{
  "n_head": 10,
  "n_kv_head": 10,
  "d_mlp": 1728,
  "positions": "rope",
  "rope_base": 3880.0,
  "rope_fraction": 0.75,
  "init": "normal",
  "init_std_qkv": 0.0273,
  "init_std_up": 0.0273,
  "beta2": 0.98,
  "final_lr_fraction": 0.0
}
Each number is 128 + 32 x the weight over its row's rms, rounded and kept within 0 to 255. Layers, rows and columns count from 0. The size above them is the row's rms in percent of the matrix's.

# layer 8 MLP down, 640x1728, rms 0.0631, rows 322-338, columns 1536-1727
size [ 93 102  96  96 102 102 102 101 102  98  96 101  99  96 102  95 102]
[[ 87 168  88 113 132 100  74 151 114 126 153 141  86 116  95 155 104  88  76 127 140  88  98 108 119 124 156 107 126  73 153  99 105 132 115 111  40 189 113 158 159 180 102 149 170 130  92 142 163 140 132 119 181 133 100 134 125  82 116 151 156 141 149 142 131 172 145 123 110 128 146  82 111 111 146 110 145 159  95 136 145  99 107 124 185 111 145 154 203  85 154 125 187 156 147 132 169 155 144  60 146 138 157 115 140  59 136  62 127 117 150 198  80 108 171  87 165 161 110 137  52 118 122  51 148 160 105 143 112 148 145 166 170 181 110 154 102  79 105 112 102 174 144 194 162 176 136 122 128 152 153 145 108 140 132 150 181 134 127 127 135  65 145 113 140 181 121  85 132 115  92 109  76 151  88 135  70  92 107 117 170 101 149 107  88 194 137 106 221 126 145 110]
 [151 160 115 107 118 109 135 196 121  69 114 142 133 132 192  66 120 120 144 133 168  96 117  80 122 116 113 175 177 203  94  55  84 120 105  77  92 161 134 185 126 146 122 132 153 144 136 124 186 142 109 104 109 131  69 143  94 130 130 125 134 116 185  96 114 133  92  85 176  79 126 150 128 146 176 134 118 165 129 152  77  99  93 127 167 156 140 140 101 135 121 136 146 128 140  95 117 109  87 179  91 168 135 102 165 108  98  83 114 120 115 150 129 156 105  96 149 151 143 130  94 126  91 110 126 165 153 141 105  99  63 152 140 152 127 124  77 142 111 166 154 147  48 127  66 156 113  99  56 175 128  92 132 140 157 103 136 146 101 183 101 175 170 148  95 139  90 100 124 114 132 160 135  68 160 178 103  63  79 129 142  62 121  89 138 131 125 123 138  99 192 152]
 [128  94 168 114 141  67 140 118 149 154 121 201  96 134 136 139 141 162 135  89  62 124 139 107 139 123 147 204 126 137 120 122  90  93 128 139 127 113 155 130 117 150 138  77 115 149 145 144  91 110 170 152 131 125 177 170  89 135 137 140 135 112 155 161 124 111 126 182 190 147 171  72 170  67 113 116 112 101 100 142 150 178 147 140 124 155 140 120 126 183   2 147 118 168 110 105 137 110 107 151 141  91 124 165  70 102 129 149 136 129 103  67 204 129 185 161 102 132  79 158 121 138 175 136 134 110 142  73 121 189 123  95 171 123 144  83 124 168 106 112 120 118 136 110  94 120 147  74 124 135 156 115 107 134 173 153 116 104  81 155  53 117 141 148  88  91  88 119 126 106 113  96 142 178 108 100 152 120 106  56 140 168 120 117 142 181 183  88  97  94  82  76]
 [122 118 112 126 153 154 164 131  98 161 137 110 117 147 131 134 119  89 126  81 106 132  83 147 175  82 132 203  80 106 141 146 105 132  73 115 110  92 115 159  83 147 190 190 148 142 112 101 115  99 120 139 127 118 133  97 133  85 124 186 151 100 134 124 124 110 136 186 149 139 159 145 114 180  95 145 158 148 108 133 172 171 110 122 150 156  62 157  94 116 134 136  95  99  74 155 112 105  51  98 137 121 165 153 146 105 117 109 106 136 191 123  57 133 111 155 134 176 151 113 160 145 128 112 124 148  99 129 110 112  67 137 107 103 131 114  95 162  67 117 139  73 145  77 113  74 150 158 142 108 107 132 137 153 182 200 177 168  64 161 136 118 185  96 110 139  97 112 116 127 136  81 140 109 148 124 116 134 141 101 107  86 169 120 100 188 105 163  95  78 101 124]
 [144 135 106 109 107 156 159 103 126 164 159 120  72 138  99 175 155 137  84 108 166  73 159  87 182  90 133 149 152 120 108 117 102  81 111 145 128 158  96 107 143 112 118 159 131 162 127 141 105 125 111 161  77  76 127 153 111 153 102 136 104 118  60 122 136 126 149  89  91 123  95 114 181 186  89 119 162  92 146  72  98  63  68 152 140 191 171 161 141  69  82 123 144  83 150 115  92 191 132 160  62 129 150 103 142 103 148 111 116  93 104  80 159 125  73 126 162 151 103 157  98 129  58 106  90 142 144 158 157 127 108 201 106 136 143 133 107  91 138 116 111 115 160 157 106 141 137  67  77 214 130 130 193  75 222 124 133 133 176 155 145 129  80 104 166 111  83 113 139 169 135 115 182  96 108  69 124 118 139 187 180  88 146 155 111 134 145 115 183 107 140 159]
 [114 122 150 110 105 144 118 136 210 195 136 176 117 182 145 165 183 135 179  75 135 136 119 152 186 179 120 120  93 133 149  97  94 146  82 115  87 170 143 130 114 136 173 125 120  82  92 105 162 136 140 117 142 114 174 119 189 165 114 109 165 151  86 122 123  61  99 155 108  99 128 158 109 192 158 188 120  76 145 140  89 106 117 129 124 110 124 118 148 137 138  96 121  58  84 100 175 121 142 137 102 151 146 135 118 203 117 188 179 169 159  95 153  57 123 137  96  86 118 145 162 141 146 162 155 147 167 150 126 100 124 133 127 133  97 123  93 110 128 169 127 151 114 131 139 150 146 120 164 158  64 152  86 164 114 138 169 108 151 118 149 127  88 144  54 140 151 167 121 159 122 108 111 122  73 113 128 148  88  89 158 154 113 122 133  64 137 134  72  92 144 170]
 [107  75  93 113 224 145 152  86 145 136 142 102 103 100 123 168 144  84 133 141  83 152  63 148 127 117 132 125 137 170  89 162 119 124 161 157 118 117 121 121 136 177 149 177 103 112 163 191 174 120 137 186 118 131 116 145  66 101 102 131  66 150 126 153 129  93 113  96 114 103 121 155 115 148 161 170 118 114 159 119 131  93 141 128 132 102 170 121  58 210 107  67 223 138  91  75 116 140 140  80 156 122  96 144 185 143 138 188 149 117 124  95  96  86 144 108 151 126 136 131 174 146  99 121 125 129 176 104 128 113 111  91 133  94 119 123 161 156 167 150 145 175 207 124 167 150 171 102 178 119 127 140 121 134 180  90 113 108 144 142 107 143 121  96  90 137 157 124 123 101  62 101 185 109 119 158 144 136 136 165 138 173 123 171 130 131 147 110 152  97 145 121]
 [ 88 129  86 153 157 153 133 129 143 188 122  88  92 115 157  85 189 135 191 145 117 135 137  97 158 128 121 113 118 196 101 207 141 164 141 124 122 125  95 109 203 158 143  84 125  77 165 122 115 120 191 152 129 126 165 118 114  85 177 106 163  62 150 134  66 126 110 169 153  89 102 128 137 108 170 123 129 172 159  99 131 173 147 131 168 104 141 136 124  63 103 116 178 104 118 102  63 110 106 125  84  68 127 148 148 157 149 131  93 150 153 200  72 168 192 104  95 172 162 171 158 130 125  79 113 136 171 117 118 169 129 131 127 123 165 105 169 153 155 115 104 125 146 118 145 153 132 105 120 161 123 109 100 121 141 133  98 115 143 129  77  89 135 113 182 103 141 152 113 143 145 173 132 132 144  52 115  91 177 123  98 161  95  78 163 138 157 119 153 133 195 118]
 [140 141 115 132 183 160 171  94 136 154 170 134 116 162  37 138 115 174 159  78  91 104 100  96  86  93  93 146 177  64 127 107 146  96 119 143 168 114 110 125 121 104 137  82 159  67 142 215 120 214 163 120 188 137 116  97 133 130 104 116 112  88 133 123 120 109  70 116  69 139 116  67 166 156 123 179 132 115 153 134 156 151 170 108  58 102 105 126 113  97 151 105 139 102  80 103 135 127 148 195 147 173 124 163 167 157 158 109 127 146  94 187 158 136 165 159  92 188  36 117 149 113 119 100 120 124 116 145 118 134 126 139  96  99 106 127  87 136 119 120 157 167 238  95 132 121 128 170  81 115 157 148 138 165 101 161 152 123 133 141 117 109 185 201 147 116 134  76 131 174 146 118 123 100 196 163 114 128  91 128 153 128  91 121 169 127 131 149  85 179 132 114]
 [115  68 112 154 105 155 152 147  76 133 114  77  61  95 128 122  79  76 171 131 104 124 128 134 144 104 132 143 121 175 120 123 120 107 175 118 171 135 131 103 119 185 168 101 110 135 150 134 105 127  86 155 129 131 128 132 120 124 195 100 159  28  86  90 100  69 101 184 145 167 150 125 129 132 147  91 124 133 158 102 135  97 132 115 154  71  80 109 151  60 184  94  62 113 136  75 157 117 161 117  63  57  90 131 140 119 132 143 181 162 128 113 172 135 123 111 132  91  81 147 129 108 117  72 142 185 123 166 148  94 153 149  89 145 126 112 175 211 101 138  96 181 127 150 128 120  75 118 128 132 170 150 127 166 137 139 128 141  80 168 161 196 178  92 154 134 139 181  72 132 165 117 120 113 110 119 139 136 142 157 166 144 154  82 149 215  53 133 131 154 145 138]
 [124 132  54 108 148 127 151 160 147  64 159 136 115 141  79 103  87 115 163 133 171 102  95 114 150 127 121  91 119  83 171 122 155  69 154  98 138 166 128 129 158 153 183 119 119 158 119 163 145 190 142 125 126 115 117 120 111  85 151 110 152 166  92 134 171 196 153  98 132 181 132  99 128 106 174 128 112 158 115 105 144  42 144 141  67 158  78 169  91 128  83 146 141  86  85 137 107 195 162 114  89 144 127 156 157 156 113 123  73 136 133 176 129 148 186  76 103 131  93 105 151 150 150 131 177 170 140 100 111 151  71 114  98 110 139 152  92 114 100 170 124 121 103 120  67 165 140 154 165  83 118 125 111 108 121 139 135 145 171 129 148  92 208 118  97 147 102 143  94 118 108  97 150 122 117 124 107  73 157  76 131 112 151 162 147 207 168 123 167 140 188 146]
 [102 115  91 118 171 110 102 169  91  58 119 146 122 119 147 110 201  58 176 166  88 150  80 116 126 143  94 143 164 129  81 121 139 130 117 136  85 143 163 169 111 138 125 106 117 114 186  42  86 119 171 152  93 117 132 102 129 152 116 110  86 125 153 157 158 197 129 169 115  93 172 130  88 131 124  88 120 142 128 132 200 206 138 120 103 112 144  76 140 141 143 140 167  86 139 134  97 192 141 107 133 183 128 155 180 103 154 153  42 172 140 149 104 160 150 135  74 132 129 162 120 148  76 133 109 162  77  89  95 109 113 125 108 104 140 133 118 115 152 203 113 160  98 118 180 165 160 101 159 150 122 115 142 136 104 150 130 119 187  98 130 119 140 208 140 122 160  98 117  70 142 139  74 145 134 152 117 118  92 109 165  75 159 208  85 211  87 105 148 109 102  96]
 [ 97 109 116 127 125 140 116 113 131 151 128 149  76 114  91 110 121 161 100 172 117 136 124 150  80 104 110 182 151 173  88 135  90 126 115 102 149 147  87 194  94 145 103  86 165 102 181 128  95  44 168 135 122 117 139 185  89 157 102 166 141  74 115  18 166 156 161  93  82 139 166 156 145 138 161 173 152  88 184 138 125 119  79 105 149 117  91 124 107 113 144 155  91 111 135 119 170 161 139 114 125 134 115 133 145 137 148 102 134 136  85 111 141 153 100 122 112  92  89 106  96 122 107 136 141 115 181 141  85 111  78 115 112 134 121  83 182 167 137 160 139 162 165 160 146  97 143 152 171 123  87 136 165 116 197 147 148 106 174  97  96 118 114 128 153 111 141 145  84 136  79  87 123 167  86 166 149 144  97 114 143 133  70 135  40 178 175 123  71 171 106 100]
 [132  66 113 113 128 183 151 113 163 124 151 140 105 102  94  74 141 118  71 109 179 155 222  66 139 118 198 177 126 158 119 142  75 126  77 132 107 115 133 105  95 126 122 131 107 134  78 159 158  92 110 149 139  70 109  95 107  76 125 163 113 103  83 142 160 115 157 133 126 177 200 132  91 146 105  97  86 112 105 111 141 136 115  88 183 145 141  75 117 146 135 153  89  71 114 135 129 120 167 167 113 160 108 184  98  86  65 184 120 139 128 100  74 150 120 128  95 130 145 134 118 114 151 144  59 107 116 129 129 157 124  69 229 102 143 102 101 121 139 121 100 167  81 181  88 165 133 156  78 195  97 139 190 106 188 167 144  98 101  87 172 134 123 105 156 158 131 139  93  91 104 150  84 145  71 137  84  92  92  57 168 158 161 153 147 135 174 104 173 183 180 131]
 [138 136 201 140  78 127 139 127 104 117 172 135 103  89 118 173 112 130 172 141 127 121  96 105  82 155 178 132 121 139 162 101 171 101 145 161 149 184 129 190 235 161 128 180 145 146 132  95 145 188 144 114 163 143  99  94 107 122 182 105 165  93 135 103 149 108 126 121 120 116  35 121 158 131  94 114 157 110  83 121  70 100 135 166 150  41 136 164 185 107  94 136 158 159  92 136  88  46 117 140 127 125 196 133 159  56 114 100 100  84  88 110  99  50 160 139 155 106 153  96 121 145 109 116 195 126 134 163 129 172 133 114  93 124  98 136 113 100 115 130 158 193 174 114 118 179 161 104 110 161 117 116 114 115  98 138  92 118 122 136 119 148  85 135 135 190 174 190 156 145 139 120 147 124  70 168 102 122  86  90  57 123 166 126 160  92 168 114 155 139  77 145]
 [120 151  98 100  70 192 153 166  98  89 158 167  58 166 121 159  54 125 121  71 133 147 181 113 115 162 108 173 117 119 117 162 182 121 130 157  81 164 127 150 136  67  82 168 128 125  74 178 109 140 150 147 134 148  99  81 139 103 157 103 118  69  92 106 136 113 173 111 121  60 177  61 133 149  96 133 151 137 195 169 130  99 136 134 103 105  88  98 145  82 138 132  92 147  84 133 188 139  72  94 163  91  50 117 142 107 133 110 154 157 140 163  92  77 157 147 124 150 124 120 153 131 101 146 182 171  88  82 108  72 102 178 123  84 148 130 176 138 197 200 133 110 155  94 171  25  72 149 105 127 125 143 152 123  88  90 153 167 132 181  52 166 131 121 141 147 148 127 111 127 154 117 154 153 143 133 146  95 116 110  94 132 125 156 150 131 165 145 113  96 140 111]
 [108 130 106 146 133 120 142  88 116 104 135 129 123 174 100 112 121 159 156  72 131 116 122 174 105 163  89 175 132 144 114  94 150  89 138  96  78  86 134  95 141 168  96 118 140 106 110  94 117 127 136 138 150  84 150  99 115 173 117 162 120  93 146 139 111 134  73 116 129  61 195  93 102 153  84 118 111 120  89 144 176 146 129  94 145  91 111 163 144 178 180  74  80 179 122 120 147 108 114 159 125 114  85 156  83 100 168  74 148 101 146 131 169 135 127 150 124 133 169 106 134 122 134 126 149 117 165  78 134 131 113 165  86 137 124 103 139 141  94 164 123  86 122  77 166 115 165 100 153  70 178 108 153  85  92 139  87 130 141  96 112 168 144 150 105 101 164 163 190 137 131 115 138 128 137  91 107 199 180 102  74  98 207  99  99 117 163 136 131  57 102  62]]